config.yaml
n_head: 4
vocab_size: 27653
activation: "swiglu"
norm_place: "pre"
norm_eps: 1e-05
rope_fraction: 0.25
parallel_block: false
init: "normal"
init_std_o: 0.00523
lr: 0.00064
weight_decay: 0.16
schedule: "cos"
seq_len: 1024
steps: 8877
Each number is 128 + 24 x the weight over its row's rms, rounded and kept within 0 to 255. Layers, rows and columns count from 0. The size above them is the row's rms in percent of the matrix's.

# layer 4 MLP up, 1024x512, rms 0.0397, rows 571-619, columns 256-319
size [103  96  95 106  91  94 104  95 100 102  98 106 102 107 102 107  96 104  98 100  99 101 100 105  99  99  89 105 105  91  98  95 101 106 104 110  97 102 102 104  88 105  99  94  89 105 106 103  92]
[[ 97  53 128 176 144 137 141 121  85 166 130 100 132 163 101  99 132 107 148 121 137 117 155 107 144 156 128  96 141 152 154 150 105 155 112 109 125 135 142 108 138 112 163 139 108 151 110  79 107 162 129 171 145 115  81 143 142 143 145 111 164  86 117 127]
 [131 149 164 136  97 129 146 107 109  89  97 131 153 130 111  82 120 127 120  85 138 126 136 110 118 147 111 175 107 108  93 100 126 149 157 112 114  90 143 150 153 131 154 142 149 114 170 129 165 136 126 139 115  79 137 135 131 105 187 137 161 130 155 171]
 [138 125 126 153 147 150 130 134  72 143 138 167 132  96 147 132  94 134 165 152 139 145 157 124 141  93 128 164 108 153 135 121 162 140 154 161 161  96 143 152 138 117 137 142 148  79 113 109 127  93 169 117 153 154 135 163 130 137 120 141  88 109 174 100]
 [106 133 111 128 158 124  95 149 121 137 125 123 129  82 163  87 140 127 132 128 106  94 133 136  97 170 140 138 112 173 104 136  93  51 136 129 137 154 122 115 130 127 134 122 154 151 159 138 130 126  78 130 126 114 107 130  83 101 136  94 117 132 157  96]
 [116 150 114 104 110 100 148 130 122 129 180 116  63 154 121 127 126 152 113 102 123 118 130 120 132 124 125 133  88 136 118  79 148  88 120 109 105 152 134 109 133 120 117 132 119 135 138 154 145 100 118 129 107 115 122 162 130 109 150 131 196 181 139 161]
 [133 159 148 151 113 105 123 127 130 142 133 147 157  84 146 155  92 107 105 116 117 129 163 173 134 144 125 207 169 112 146 130 117 134  84 114  96 116 121 149 110 168 146 145 121 138 131 129  97  99 131 155 126  87 103 127 121 120 137 172 114 121 138 119]
 [128 124 182 135 125 127 109 131 119 145 140 115 102  83 102 139 157 176 121 107 145 155 106 121 128 132 115 115 145 105 143 140 125 142 147 151 148  93 141  89 113 119 163 127 139 130 147  76 108 115 105 131 130  95 122  68 144 141 158 166  88 124  97 113]
 [120 122 132 134 147 115 113 116 176 167 115 124 117 124 129 153 153 129 133 113 194 114  92 144 147 166 144 137 120 121 155 148 118 134 163  82 120 138 111 139 130 118 107  72 122 174 151 124 123  83 110 128 152 116 145 133 140  70 130 111 137 105 140 104]
 [115  94 104 139 125 162 184 117  84  65 110 112 137 165 115 140 108 139 115  98 102 172  80  99  95 142 138 118 117 109 113 148  99 142  87 141 129 133 146 141 156  91 143 117 132 119 124 152 121 111 134 143  97 150 134 113 107 128 144 101 121 124 113 142]
 [ 89 126 110 131 145 126 146  94 115 113 121 108 153  81 157 107 137 157 135 117 131 128  78 151 101 139 111 139 112 122 133 144 100 113 139  92 157 156 112 112 116 125 125 118 117 129 114 117 130  60  71 151 141 135 121 106 100 167 124 132  97 145 111 152]
 [135 181 122 126  91 125 117 112 127 175 137  72 149 105  91 133 142 178 151 127 143 111 135 142 115 145 159 101 125 121 151 114 178 108 111 132 162 156 143 104 156 130 111 114 120 124 119 114 143 176 139 164 148  80 125 113 139 114 133 150 103  71 136 180]
 [ 87 156 106 178 141 111 133 119 197 123 108 133 158 165 130 132 122 133 133 147 137  75 144 169 106 133 128 113 144 150 158 125  89 162 118 161 159 148 149 140 145 143 120 143  81 128 146 129 122 126 106 125 168 139 130 107  79 110 145 127 118 105 136 152]
 [148 106 145  94 157 130 113 154 159 128 152 125 177 105 136 101 137 147 145 145  94 125 106 135 126 132 122 157  90 101 157 124 114 148 151 119 138 108 153 114 128 158 111 157 115 142 119 133 111 115 114 152 136 130 117 124 105 164 136 130 148 138 120 141]
 [133 132  99 156 186 151 158 108 123 138 115 101 119 140 112 138 134 193 100 133 104 132 126 142 139 155 126 129  91 171 128 122  87  88 144 104 109 139 130 130 133 107 132 180 124  49 174 137 153 171 139 150 141 111  96 119 119 131  84 137 144 137 101 119]
 [ 97 111 165 113 112 120 132 151 133 105 116 147 113 146  96 104 104 130 150 148 139 120  98 138  99 142 119 102 147 149 128 122 152 141 141 151  93 164 107 137 159 120  89 149 136 119 153 163 139 142 142 130 124 114 135 134 128 129 132 110 110 131 133 133]
 [107 139  81  83 171  78 128 128 119 131 143 110 133  87 155 108 122 124 118 108 114 113 118 168 129 150 108  97 124 135 147 104 113  90 150 165 126 110 184 190 147  95 132 109 145 124 113 146 102  82 171 178 144 124 119 140 134 125  97 137 131  69 124 143]
 [129 164 165 116 199 159 139 135  86 184  81 159 170 117 101 111 111 145 135 105 129  90  99 133 102 168 142 133 121 153 152 119  89 153 124 158 111 143  99 124  94 125 167 137 160 110 135 158 153 124  68 125 139 162 154 185 164 139 116 143 127 123  86 115]
 [145 189 132 104 149 103 178 130 103 136 113 120 121 143 136  96 147 146  94 108 177 117 144 109 147  94 143 182 132  95 101 130 117 100 119 151 140  82 113 169 126  81 149 160 102 141 123 116 121 126  86  98 110 129 151 152 134 149 124  87 105 103 142 117]
 [132 165 112  95 113 139 128 142 133  91 152  82 105 144 107 134 173 129 127 116 164 122 151  85 107  80 177 113 110 125 146 150 123 115 187 154  91 141 116 133 119 142 125 129 208 123 120 149 176 145 131  87 124 135 153 152 154 150 167 138 136 156 138 111]
 [109 111 156 131  90 115 112  96 119 102 126 162 132 101 105 126 147 138 120 118 124 166 132 160 137 103 135 110 162  88 172 155 127 112  92 106 130 109 117 137 154 152 108 106 138 111 129 110 110 112 128 135  57 168  94 109 127 139 177 143 140 123  96 161]
 [108  92 165 170 106 142 113 143 106 120 153 131 160 125 169  69 130 162 130 131 117  81 139 144 142 112 125 114 141 148  84 132 116 123 137 115 143 140 131 119 145 143 119  82 133 122 126 148  69 143 157 115 128 114 151 187 163 121 149 104 150 157 132 120]
 [102 157 156 152 145 102 132 103  67 172 133 138 145 152 127 133  88 132 115 111 154 130 113 140 153 128 110 138  94 180 132 116 140 142 107 140 126 147 147 119  95 107 112 116 139  95 199 107 153 110 167 136 138 177 161 153 133 155 135 125 135 179 120 123]
 [122 145 126 123  91  92 109  82 113 168  82 134 105 189  97 110  98  96 118 141 164 117 133 123 186 138 110  97 160 136 143 129 130  98 132 150 143 165 102 133 102 107 114 148 113 131 114 196 150 129 130 106 107 127 143 107 171 136 140 140 137 113 100 141]
 [123 121 136 133 123 133 123 106 115 130 133 119 119 123 146  82  84 115 104 100 127  87 117 124 120 160  98 140 136 144 137 122 114 172  93 122 135 163 135 119 101 125 165 133  96  88 141  94 141 151 145 110 123 114 129 139 132 117 129 132 146 138 139 125]
 [134 111 115 109 134  97 124  95 154 128 118 153 172 149 155 129 135  67 145 140  83 114 111 144 145 121 127 102 124 141 119 100 182  92 153 150 110 147 128 140 116 112 106 114 114 134  83 157  78 130 170 157 137 144 113 132  57 127  87 127 158 107 101 159]
 [105 131 102 145 114 132 104 153 140 147 140 128 122 145 115 164 110 129 126 153 134 102 125 181 125 145 155 121 149 140 159 132 154 122 129 151  95  83  87 163 152 160 133 105 116 121 116 152 157 128 148 166 127 138  82  90  83 145 121 157 176 147 139 139]
 [152 156 164 133 162  81 109 141 108 159 153 162 123  83 134  81 174 146 142 134 124 129 101 138 117 102 138 127 128 145 148 140 130 173 146 121 148 127 106 115 130 138 105 125 164 142 108 132 133 152 103 120 178 156 134  81 124 143 130 138 134 107 113 137]
 [128 125 122 130 127 122 141 140  94 113 144 142 135 109 149 141 131 111 137 149 138 111 130 152 159 108 170 138 149 142 141 120 134 144 161 154 119 131 121 135 132  86 112 129 152 106 137 110 101 141 134 107 123 148 155  88 117 107 117 166  95 150 152 108]
 [ 72  39 162 133 164  94  94 143 106 141 124 164 102 158 122 105 157 111 143 133 153 129 118  99 118 106 144 138  94 120 137 128 105 108 173 109 124 126 167 143 169 143  80  90 149 134 162 131 123 120 140 105 123  90 144 140 143 150 104 127 175 101 133 107]
 [106 131 131 152 153 133  71 138 117 141 167 125 115 170 119 133 103 124 124 197 130 150 142 143 184 158 139 154  90 102 128  73 132 134 150 104 117 195  97 133 107 126 113 172 106 129 171 115 151 128 143 102 143 145 141 146 138  82 111 112 135 159 144 114]
 [108  96 168 144  99 115 141 117 185 112  94 117 104  95 116 161 134 125 118 176 123 129 138 136  68 117 128 120 134 147 132 144 109 136 136 125 142 175 132 106 140 167 193 136 136 141 155 140 129 132 113 152  81 161 118 158  88 145 131 122  97 146 143  90]
 [122  94 126 104 125 146 126 139 133 121 161 131 109  56 103 140 135 106 148 124 143 145 116 143 132 147 103 109 142 153  98 103 114 105 153 135 154 146  95 176 138 114 143 128 142 126  95 191 143 121 145 153 119 123 147 129 146  87  76 129 189 134 148 124]
 [123 120  97 101 147 123 117 109 125 132 112 155 118 164 130 104 128 142 131  99 112 133  87 114 122 109 133 139 136 136  82 125 131 104 162  94 117 125  97 120 138 152 141 118 116 102 135 137 113  84 115 133 180 126 129 141  91 112 112 115 139 164 124 101]
 [119 184  92 122  87 141 122 137 174 128 130 144 134 128 150 103 158 128 140 162  86 147 160 104 161 134 148 131  78 134 134 128 114 125  98 128 158 132 108 133 123  76 185 157 115 146 197 103 107 129 124 103 134 108 153 100 118  87 169 125 101 115 158 121]
 [129 106 127 114 128  87 105 177 112 144 125 136  98 105  97  89 123 131 151 135 172 140 117 113 130 118 109 146 150 156 128 152 142 103 128 111 136 142 126  86 159 159 123  88 121 144 115 162  92 114 154  97 149 149  97 111 142 110 124  93 176 128 111 125]
 [116 160 148  87 114  97 101 125 143 128 162 141  89 118 113 126 115 130  64 147 136 132  98  97  91 101 118 109 147 117 143 144 147 155 156 128  74 132 151 103 113 118 118 185 155 140 138 140 147 110 142  71 114 121 134 124 163 122 129 157 101 172 155 141]
 [ 98 129 107 128 113 142 130 117 103 154 139 150 104 122 101 114 134 144 103 135 126 131 108  86 110 121 111 123 152 133 142 134 129 136  91 134 167 115 136 129 108 108 121 150 142 123  96 136 106 198 112  79  77 110 137 149 120 129  96 160 126 114  95 156]
 [120 113 141  61 151 138 121 130 106 152  99 101 108 143 126 116 102  93  92  91 120 117 137 199  71 112  75 153 177 131 118 105 112 106  97 151 159 137 132  88  95 175 107 146 122 122 109 110 139 146 105 138 108 115 148 189 124 133  82 166  93 125 138 134]
 [141  96 152 147 129 147 165  65 110 148 148 130  90 177 157 145  94 161 125 141 160  79 138 117 112 142 161  89 115 149 110 126  96 126 114 156 125 124 150 151 119 125 175 130  70 187 123 139  82 146 160 142 128  93 131  97 121 106 144 109 128 146 104  92]
 [103 136 100 151 141 154 161 175 126 135 133 175 118 102 107 133 111 156 111 147 108 189 152 120 165 130 145 151 154 114 151  82 111 112 162 142 106 151 121  92 113 141 133 134 102 106 173 161 127 123  95 131 122 162  84 110 130 132 140 122 168 142 154 119]
 [129 135  95 112 133 214 140  82 108 151 118 142  99 125 124 124 133 104 131 126 141 134 107 103 140 138 133 128 122  90  89 151 108 129 111  96 115 135 110 110 141  97 113 111 102 133 202 117 144 150 108 150 157 150 137  93 108 137 163  87 100 147 109 104]
 [ 95 160 139 116 147 103 120 123 154 108 149 177 168 114  98 154 142  94 118 113 106 108 179  64 129 142 131  81 152 116 141 124 104 123 123 117 159 129 134 130 131 146 134 141 158 143 151 123 121 129 121 121 151 104 153 125 132 167 108 123 135 111 151 102]
 [118 145 137 110 155 154 134 128 116 116 131 108 115 111 102 150 121 117 119 145 133 179 138 147 124 129 109 165 133 106 150 141 133 137 166 155 135 138 106 120 104 177 171 134 140 116 119 120 145 163 192 124 102 132 136 101 176 100  89 113 145 162 145 172]
 [164 115 123 157  80 132 176 158 108 157 109 154 135 166 118 120 148  90 128 160 124 131 146 119 105 127 131 128 124 140 114 121 126 125 137 132 130 154 138 119 177 149 114 135 148 133 152 143 119 103 109  84 132 102 165 163 118 175 104 148 142 168  97 169]
 [111 148 193 123 102 127 157 121 159 150 136  95 186 156 128 118 111 139 126 110 116 155 102 115 103 124  95 132  82  84 150 139 150 143 136  75 120 134 150 176 154 126 105 161 109 103 153 140 134 133  93  68 108 126 116 112 144  77 121 127  83 136 129 128]
 [130 158 127 137 133  88 136 153 149 106 152 113  91 185 151 108  95 144 125 138 128 112 105 148 106 169 118 135 136 136 138 150 136 161 132 120 114 181 150 147 126 160 198 110  82 140 149 101 121 103 123 122 147  83 104 137 112  91 107 140 159 124 114 146]
 [ 84 142 167  97 131 184 163 144  86 143 127 108 169 156 113 112 152  94 147 161  83 175 113 202  75 103 122 116 188 130 165 102 147 146 123 144 110 134 118 145 129 166  84 129  70 105  76 149 140 129 126 108 149 136 143 154 106  94  96 124 172 124 138 145]
 [151 125 125  50 144 158 137 169 140 133 171 149 160 167 160 126 183 126 142 130 145 131 159 135 120 100 147 124 131 142 152 144 127 125 141 104 156 128 126  90 137 124 121 175 133 160 135 109 157  71 169  90 142 103 148 167 127 114 150 195 124 159 111 144]
 [137 129 142 104  77 164 150 106 147 185 104 113 127 124 130 120 147 117 114 124 125 134 155 138 115 128 117 128 127 141 131 125 138 118 135 122 115 148 116 143 119 144 114  87 115 139 140 119 141 161 140 118  96  87  81 130 122 132 121 120 142 135 137 140]]